Each number is 128 + 24 x the weight over the matrix's rms, rounded and kept within 0 to 255. Layers, rows and columns count from 0. Numbers have three digits each.

# layer 7 MLP down (transposed), 704x256, rms 0.12, rows 267-283, columns 0-127
102181140133136071142129096138116119143139141115148145136105128093132098081120146141130111128135135139120095114085110161149119137166107161153122107130136111112132119111090107145143116135126105138132157133131093137118144156129170131124131139117140115126142128122093123127127142122135177151130132159138118157147120099104132111103125125121150109148090115137115178121121116107129150098096
139081130131120169084096098106134137085096122111125079102142131132139127129146119148070089144108126172115126098116096143123147151114084126166126165151129139093127131152153127154153174127106146124122160175158119096112117183100165156131104119101139146126087148067125136111110108097127119128147138139128102134150112132139123140116140093128143115127136156114131133121144128127124137118161
134102102137137124121112114146127164114091118137135182118136144158166168128142116132153096132125128116145158139161096170170126152125107149139126108190150134118136124104116102094119164113152094140172102112104119155148173130124100164074139117168145147153097131166151089099098132113133131144109125121090140103141141129156133127128115121097171123121132094106141146104146123153147103121111
084108132090173119095091160128139114123129137149184142111110096145136161103167109142161166115115131118162129110177082124166111153082136118132124161129135148131144127132111116170129102097123086144133099122153108129142161147091073099125104126137204158157087170132141118140125109131118112152163129111129184141172137123123156130117072105136125122112108126153145097102135182147135119091121
143119131145126140122125176166157144139134113108158148159131086135151116127165161131149136148135114152139144158125155128112143129122117122125084164094155103124101132118120130169116141136152150153173123143111120166089157145123124133149136107147111121128106123096091125147142113124095180138172181142135118139126134114121117139145191066139097104122133111094150135106143143158198147110105
149162169097083106121120141114150140112120133143153094135129108116108171124126134107156161128162119150191121129146132110133123123132155134142134137105176136118126105118147087158101123143111174139134123127121097106093137129124135150123111132133114077110172124132120126110119131139103112148159095120144153169095146129134110124101112112126134138096140113129125155106081131167075099134134
132112097118142128141147124151153139141158124119135142099083127108188143123134133113125107126129149134146096109152115106156122126108096144111138137119097137105166149123121117132140137119111119149174170104118115161162143124158103160111137133079138125172120119134131088121152135192112125140145119133197151143139135127114074174131146099130158130128098097120125170135117102137089152140121
159119149149114106130091095108097144145178129116124149141148119056125132153124140136179135136074135166143123156096157181120129130119147190140153117131149117137162113113110143127140103144099133096160114107094135157134122107126171163138124119078163122109101128100164137115105137148117120099131122105119140163174158118128085153125118157155119107154148123123131151174152147095131154094145
129123127137110137130126154093141122137117097151139095105083120113115177128154145164113132153104158123084147115125124127087119130134153107177086123141105086127140133100182123107128135157150140163139144174122136107130140168106130107120118131089131080125107113138102112156122101134096090147122163150107093174123151099131147105152156129173157147139113129099163130101130163123115115103113
085133147151127112151137130103138146164111103107134133115157145136153089134122105107150102140118132087134149117132101115119094115106149104118141093154126114116119105116154119131107136100154155142165086093139108127135133138139135108140082171154126140130138116140093109142154080120134099170089128103140109083153120085135121116118123150112134095099126134095100112140183159153143098125152
122097112125161150130125118091119124104106081184121158161103098119128100098131124177145136123133130136122122113129113116148156108126129130136099120078125102127150162165169124109145104140144133142108098124115139075095079146119130133095155131155121125155163119123151165141085157123132151139128111166161127146132159176130121118110124133096148064124116101139078109131124113107093097138103
120158121125107155115184134142091133157094140109115144109122156119066146124155129127148143159123095147128167131131156140117095161106151116114151119134108075149118107096105101128134131116101131137113088122110147104072111136145099083162178112156151098154180162125129090115150086097101167105133141117092138085109102163141138171104164138149132136154120188077138167157135123120074123147087
148161133115137130174135148104126091106140165161122100099106170135141151139169139084168095110102164113105126145144128093121135169107162143159152147178116129128109117178051121114146110114157098108116136130105166097098139110127159147150115132145142130119185128149101116179099110134146143123113154143111131086131136106106163120141150134142122146126065095161171104130126132114111099152142
153127115125084125139163114149124131149128140111089128155121143147152111165149113134121172140088131079116113113123151137110128115178106156111109095144159151152118125153105093116119125128131128151076146139113099131122161150152090143129129120132104083110105115135129118135170157130139146158096158163106129101118107102128129108144133192140119125167105159112146125135154126127105079132128
130166124146168110128120143076158100111144124108129154126125115154138145122139116118123147121117115111114139114166176124174146112150134123115091124145123114113132103151130140075149121117135122128130113122123107132124157130128143114136142147112158093136096091150172179127095144146124094201102103140098114125147151118135172137137161137138120128166155146114116142046121130127106141150110
148132119149121119087115115118117162113131141099121126095114099162143125134132112101095109099135139157135109120132117161147150165136101130153150120125122128082144068126157121153121105131135155128108135172131109175143102139124108116142148105162134143128114129121111179133081135108121098118132132104095115120166099132122147132139090125134140140130083122142150119108108149108159128119120
124160114129133113097126088117150113152096179122135112148131092159100140139128161147093100120139114137176156150115148131146101148157079111134131093140157088113166119148159141104107112149091124124135110120085128189124126120147190124148125141136098097154120089134151113102129163143119153188095108173136133117107105166143064126121148181158155082141151150091082077123126177126143121131161
# layer 7 MLP gate, 704x256, rms 0.125, rows 268-284, columns 0-127
125097136146136154119150104114103100127155150124110140114044096161088096133138118132169139156137144135116122135130123134110091126133101134132118159135121153140156194162126127098101175144109118133143116138136076107131091151139125116104124151137141163162127171103132122137110170102111143110122143143146129122131116152168131128104116112144097134142126120157086151116163168119131110137103
149121186100098110138149172134172192104119142122128139115085127109130145153151150133124153123153133150097102100130112106140116130134115137124131129120127135125133146158154112126152165084114103091121161140111158103163136089141134127147118130139094108154076125142150122138118168122128144085128179141119129071116119154093129099141151167126111096165161092153093154112139129115129148090116
165133097098111130112135132143142117103139093119153149138122165073142117169098158137131100105119112106112094132124097108134145131121189132141086104123152128092129078134149115132134128109132156164120133088113084107119111100146142114121125128127104108106104138138133088130134144130138158097122126072112134142187174139153089125182121136109097138141139127162150107139137162122111151091096
117125075180108133147196132139093138167117161183105145158123152109121144187135107115115112142177149122113110122138102126131133133107158160170133113120131145159118115174136137105107159173116154108135090131088135122136069136158125083122156147139177129106142123146121112127102139106088127082117122096126120093145133149118097074150097111078104114120177118153161079159110133152119124138098
129125133156118105098130101144116132143130153130107145156107140138115122113146109125124110122128108159125138104170086130093104141134145131109133101130108119151132138123128167091113178110147087113126127159176164127132115126129101088142127108114117145118111134148133087120102116126129157133092165099131123111150122118133128131145110118142119115150128168160169136110156153129143106114097
172149137085100145147127125124139104090122097126120152084126163104114124166119093122126123153119142115163111143126096097163139115142085141138123154138160125089098130118169146147125178100113102127083208114131142132168152084151129100146117147162139136123108136113134131139112161140122148169104158119100112124136154111112152153179132119147146122153155136142140182155165127101118158100114
153076119096129131139118089144125125107143110104146167154094133111093184154151108139149089109117125152143103158105117170093118098101149108129155117138117116128118105133170122082128101064131139091137144118114113133164125100142126139112120119093169090131114144093120144115102095131094094127131095133129150114137153155104134147128137143100102149142153149114110155123138180135109116150143
129141180119085097134138125166121131120132096134122083144134186127180140196169118153123097125131121152134140089108150103153115097135158141118130107123131103148128144114100116093166194109120107085104156134169109106127153135147099123121137098151129125088138135140074145144106141155135106095137112104084109130135115186155097141163133118108127121127121148089116130099123170136108136139160
144128099099117110080176149149167111125144151176150117096133152121133110124105169129105140128177084156090153165193115129136144129124124120133146098119175095109147116117121121126119141114138121064124119150091112110134126115155128135122110106110111138103122128094143117138144150125149127118118128113090137156153095157156145153133079167159144132103112117107148116115154123137085131162119
136103112130100140163126115104108137169118135153113106124096117105116167176117147120128142113120114182140119120173149155181126117132109094107145145120110133173138152115153140109115112117165182161134125128155145156138056118173145102116146141106112148135099125130144100087098144120167131174096138088166092105146088191117096153110105139141152114135132164140148132167135178110117120147107
117124104127123137151110178143155159119193125165125125159103120143123114132158151103137098099128121107098164137162148105117123119139122133160116127147187086087107123119131175114139155149127132143150136102150121124150123105136144103135132115173106128129097157161135109142123126119077161148151140121121143122128118127130135116138151117091165139133141146193097080193164122167150118111137
141095112111097158108131113101128109107107137132130135124150132134149079138085113105121118151105146167166135139155080141160116107131117143117122078160157089122161120128173164151140137154142140173124169137129078162139121154135087115092153153118114138121107158083092186122088183149153109139155091170102121091119085105127101130142121133156146148144123138150108143147110165146099140126156
117125166123119127124123140116167113109125133159140123101149122154110152119127131124171189132101112142125110138104150140127131119105107120159150131120127153130113137144112099105135140096111164126126108115107123146114106194139079124105176121076120151140139159114098106186103107126127102176187111106123144097103142124109128105121106172141095116119115122101109135134135107111153125097180
154118142122116135158148159113125103125150108127158138134143102103117126189184110157118148117156148102170140115128125090124148128115149142162124099088131129122130133136150133149165135153141163130107167125112133128145075108138082086094098143136141152105135169146135088138108162090090133101178110096114099125185166110147103169135102122088103109160145109156116087118119146080113116118169
116122163131130155150141153143155098144080100144121119136102169097150118140156154084114127138128102086136151147106154115137118143155136133139135138140179165155120140125095156090114144111124152129105102123120126105135119138109122082149169132148144133128110114153118146105131140111144135150085096149138125149123138127115123130142064111145091125148151140095128093159122136115136122119093
117131119084094119153101156092145125111110137154140122097129145130159151154175089128158146152095135113172130107143125178134122172117108124106140098104175100103090175115125168097183082143168127162104158144103151151110096113091112159107109146123088101142124163100086145114126115163119144155143095124121128107149154154135142146199106123163142123118156127122131133152104153156138112096152
168122116119110145106100106132183173135162141145136107105171145098131109116139137146121124128110168144138119123104111122116164132110104121137163101112134085141108143119126115114163140118119089066146091145143106097148134149151094146084122141104153112166132182124124127163124113103126077137080134119097137147065113082132126145141146120109126106107145139155119076153158125176146096116148
# layer 7 MLP up, 704x256, rms 0.122, rows 268-284, columns 0-127
132139161131104142115122097117126101135127128149117120142123148088112143123124106112151139095114172148111129112189134158125085121135133152092148142136146121144116115167133117121134139155133144198172125089135135156114100096129121098126158100116138097132122145157140118164156153142117136115111115126129129101137153140138146128107136160163128136131126136143133126150126155125129146149114
130142142128119121067114124145082160090177097146145157151122076105119128110147123105143129144163118105114091187107128096124100080126109092143095128135133146132164076125114128117125162158125113114075167080128130102127109138114140139165132137141162115120120082107158138102182118109150106118126115162087127074168144108114125120138111127173136149130109101135091172109112111115105160119120
097155145189126127135091088142136158111122087107139156076107122171115100131178108110072147102086094125088160104130106120122101107113119152166096121146107184082126124143125130149138141095117137131122136151164115092103187183085071135118143109105130182168116134137129118106139122136098135089142134128091129132077107077128142170123146129119087166155122121103132114119132121116153108113144
119137124106118117152157106106086108157117136124132181149123114133107172122122111117173117134154111146148117119130121114153120116127116131086140158093148158140166154108139117129102108113126135080066131110155144095133166100114170138099159143109126131104097129116125111163141130128119106094126144105081146101099155113157102173152147149112122138129150152081120109118156152118114134113141
100111121123159108130133089127122140111121102120129136089110175144074102153142146182104153161125128112098129107073110098133158080115126131161130110117117131157153141149102097107117159116160086134113125120111118128108122110112133112141099156157117135126102138148119138129177133110133128115145085121133170103135164111089152079126135145107159077145138112122153101157155145099124114126129
167122072105132173134142091138127162116149109141115121162080120084098115136103090118138147115136165129131099101125108140110114133113104110104098120112122139133161128158140109127128180114134128119135130126105123134149098090115150149123132084137133105134140136138129167117128149126103121135148107124085121138108156132129126067131144130133166135112112145138164138078123149094150176117092
144119137145118099101134103146105164115103111138117138113139128111170142168158177120127119110140153106136093072154159161149149105141138138130108116148116070124132141135121141154116116125080112127135119162150145159136131154140127142177134129090119176124103098139146102173109124145121150128132153128096084138112108162135129093150134107094174115150135120148145125139151129159101119143079
137142169163140112097154164186118138140123088135102167117093113105140120126168119160142170137101153169117130127119131082153125155124091164106152153142129145140154154150086126136161145113148142116153143111179150083093126059130144153111140153111134166165111126146113124151116140171116094134102160143177108121141135147109129122116110130158110111099128117113131100127059120129112120087111
156107131118137077149128144140151129136121125166115088138133162100125121140112152149122113118144077120126102103136131151148094165137126110155156101169171140117107140122117119117099117129169124161147107146145143110123145164103074114145114106113130144138149047119105135120154130127129160136099103153143097129177082108123063101150121094144162167080133140166132143101130113084134138166139
112118146158129137139159114097161125134136175141138115143125160153152130174155116158105117129122109095147094093068138093132147130142142125140098082097114081146173148167080142102114128112088140113115127094143147111136132069142143130075135163180127098115161140140189126134079131084108139099107141130119089155137095121159120118157143169149128134126084128119121129124107172164071123105162
154144132165109155135110095148142105129129113145112165126128116132163149152117144127188154129111106153128125145123119143136106081129145111174131147101116138156121130136034104137132126095104088149063119181123157165116141093126085131149150124078140112197109120075150091157099148157087091107125137128130071083126113161130113155138154087154106152081123132140129134126113104090131156130103
148158098157109137073117140091125177118133163122112143136174130155083102134089116159107085154093099144088109145156088132110149049103161128042104107124127144095152111106108080138132098122117096122125172124131087131128143118166129152127112164134123124111136149140169153146143132138146102155132101130094163127136121131169114110175137148126125174096117150150142157117127111115093131141088
100172095121146125109114155121121163152119151128131159127122099195161141155085096132075132123113123147116126112131084121091113146125117115100146130064148150150125128146148121117137094115109111108117111175150117107150157125111145148118130105118166115110161121150117114129120082074140092138131135103114075144153081154130145146126134126126120130140142113080136096127124123117162146118167
180143172109131094181120105070155129149132123081141216092125137179186180149127102100117128127108143101139125132150165133138133114101082119133109121148119154090112145105109128084135127098147127150129151067167071170121130100114139158157162109102095131154152126150144128139169122116084106135122097122120125133120100108155176118116124159099122184129105116130116117144126100099143120151159
140141173134145131147126143175143103129112138138141123109137101165097114133149115176165186130125164172113107115108123134128157114126128167131114137086094118106095121135112135131115085117148150153110121099129124138154117111125168137130141125117115124130144176143147076097131136143115165127132099142156132114139137120104155110113093114128125142105093148108082153076143132140116139157077
127135078077118163138108082147129171148084134160100134139176085122150112108094138104108151107133108157164177108157113116123102143124133129112157149149124106156120111162110172173116176175103140130165140107110078149144139123117153151162191127120120135127109107125115127129108174118140151117083135153103120129127118112200119137090135115143129158159084149132117104141098135106101124088123
137146145088104148144054089095111144079148109092137135174100164124163171136132117109170114138132144122139098102116100141156142139125115101140129163080134188105107150182101130163125103143153114121108089153144102142143120103090115142095140122115098134155121140121164156097132111115083149120137154132163145152109149144110108150155116145208106161118147143104151117152100154140141120130132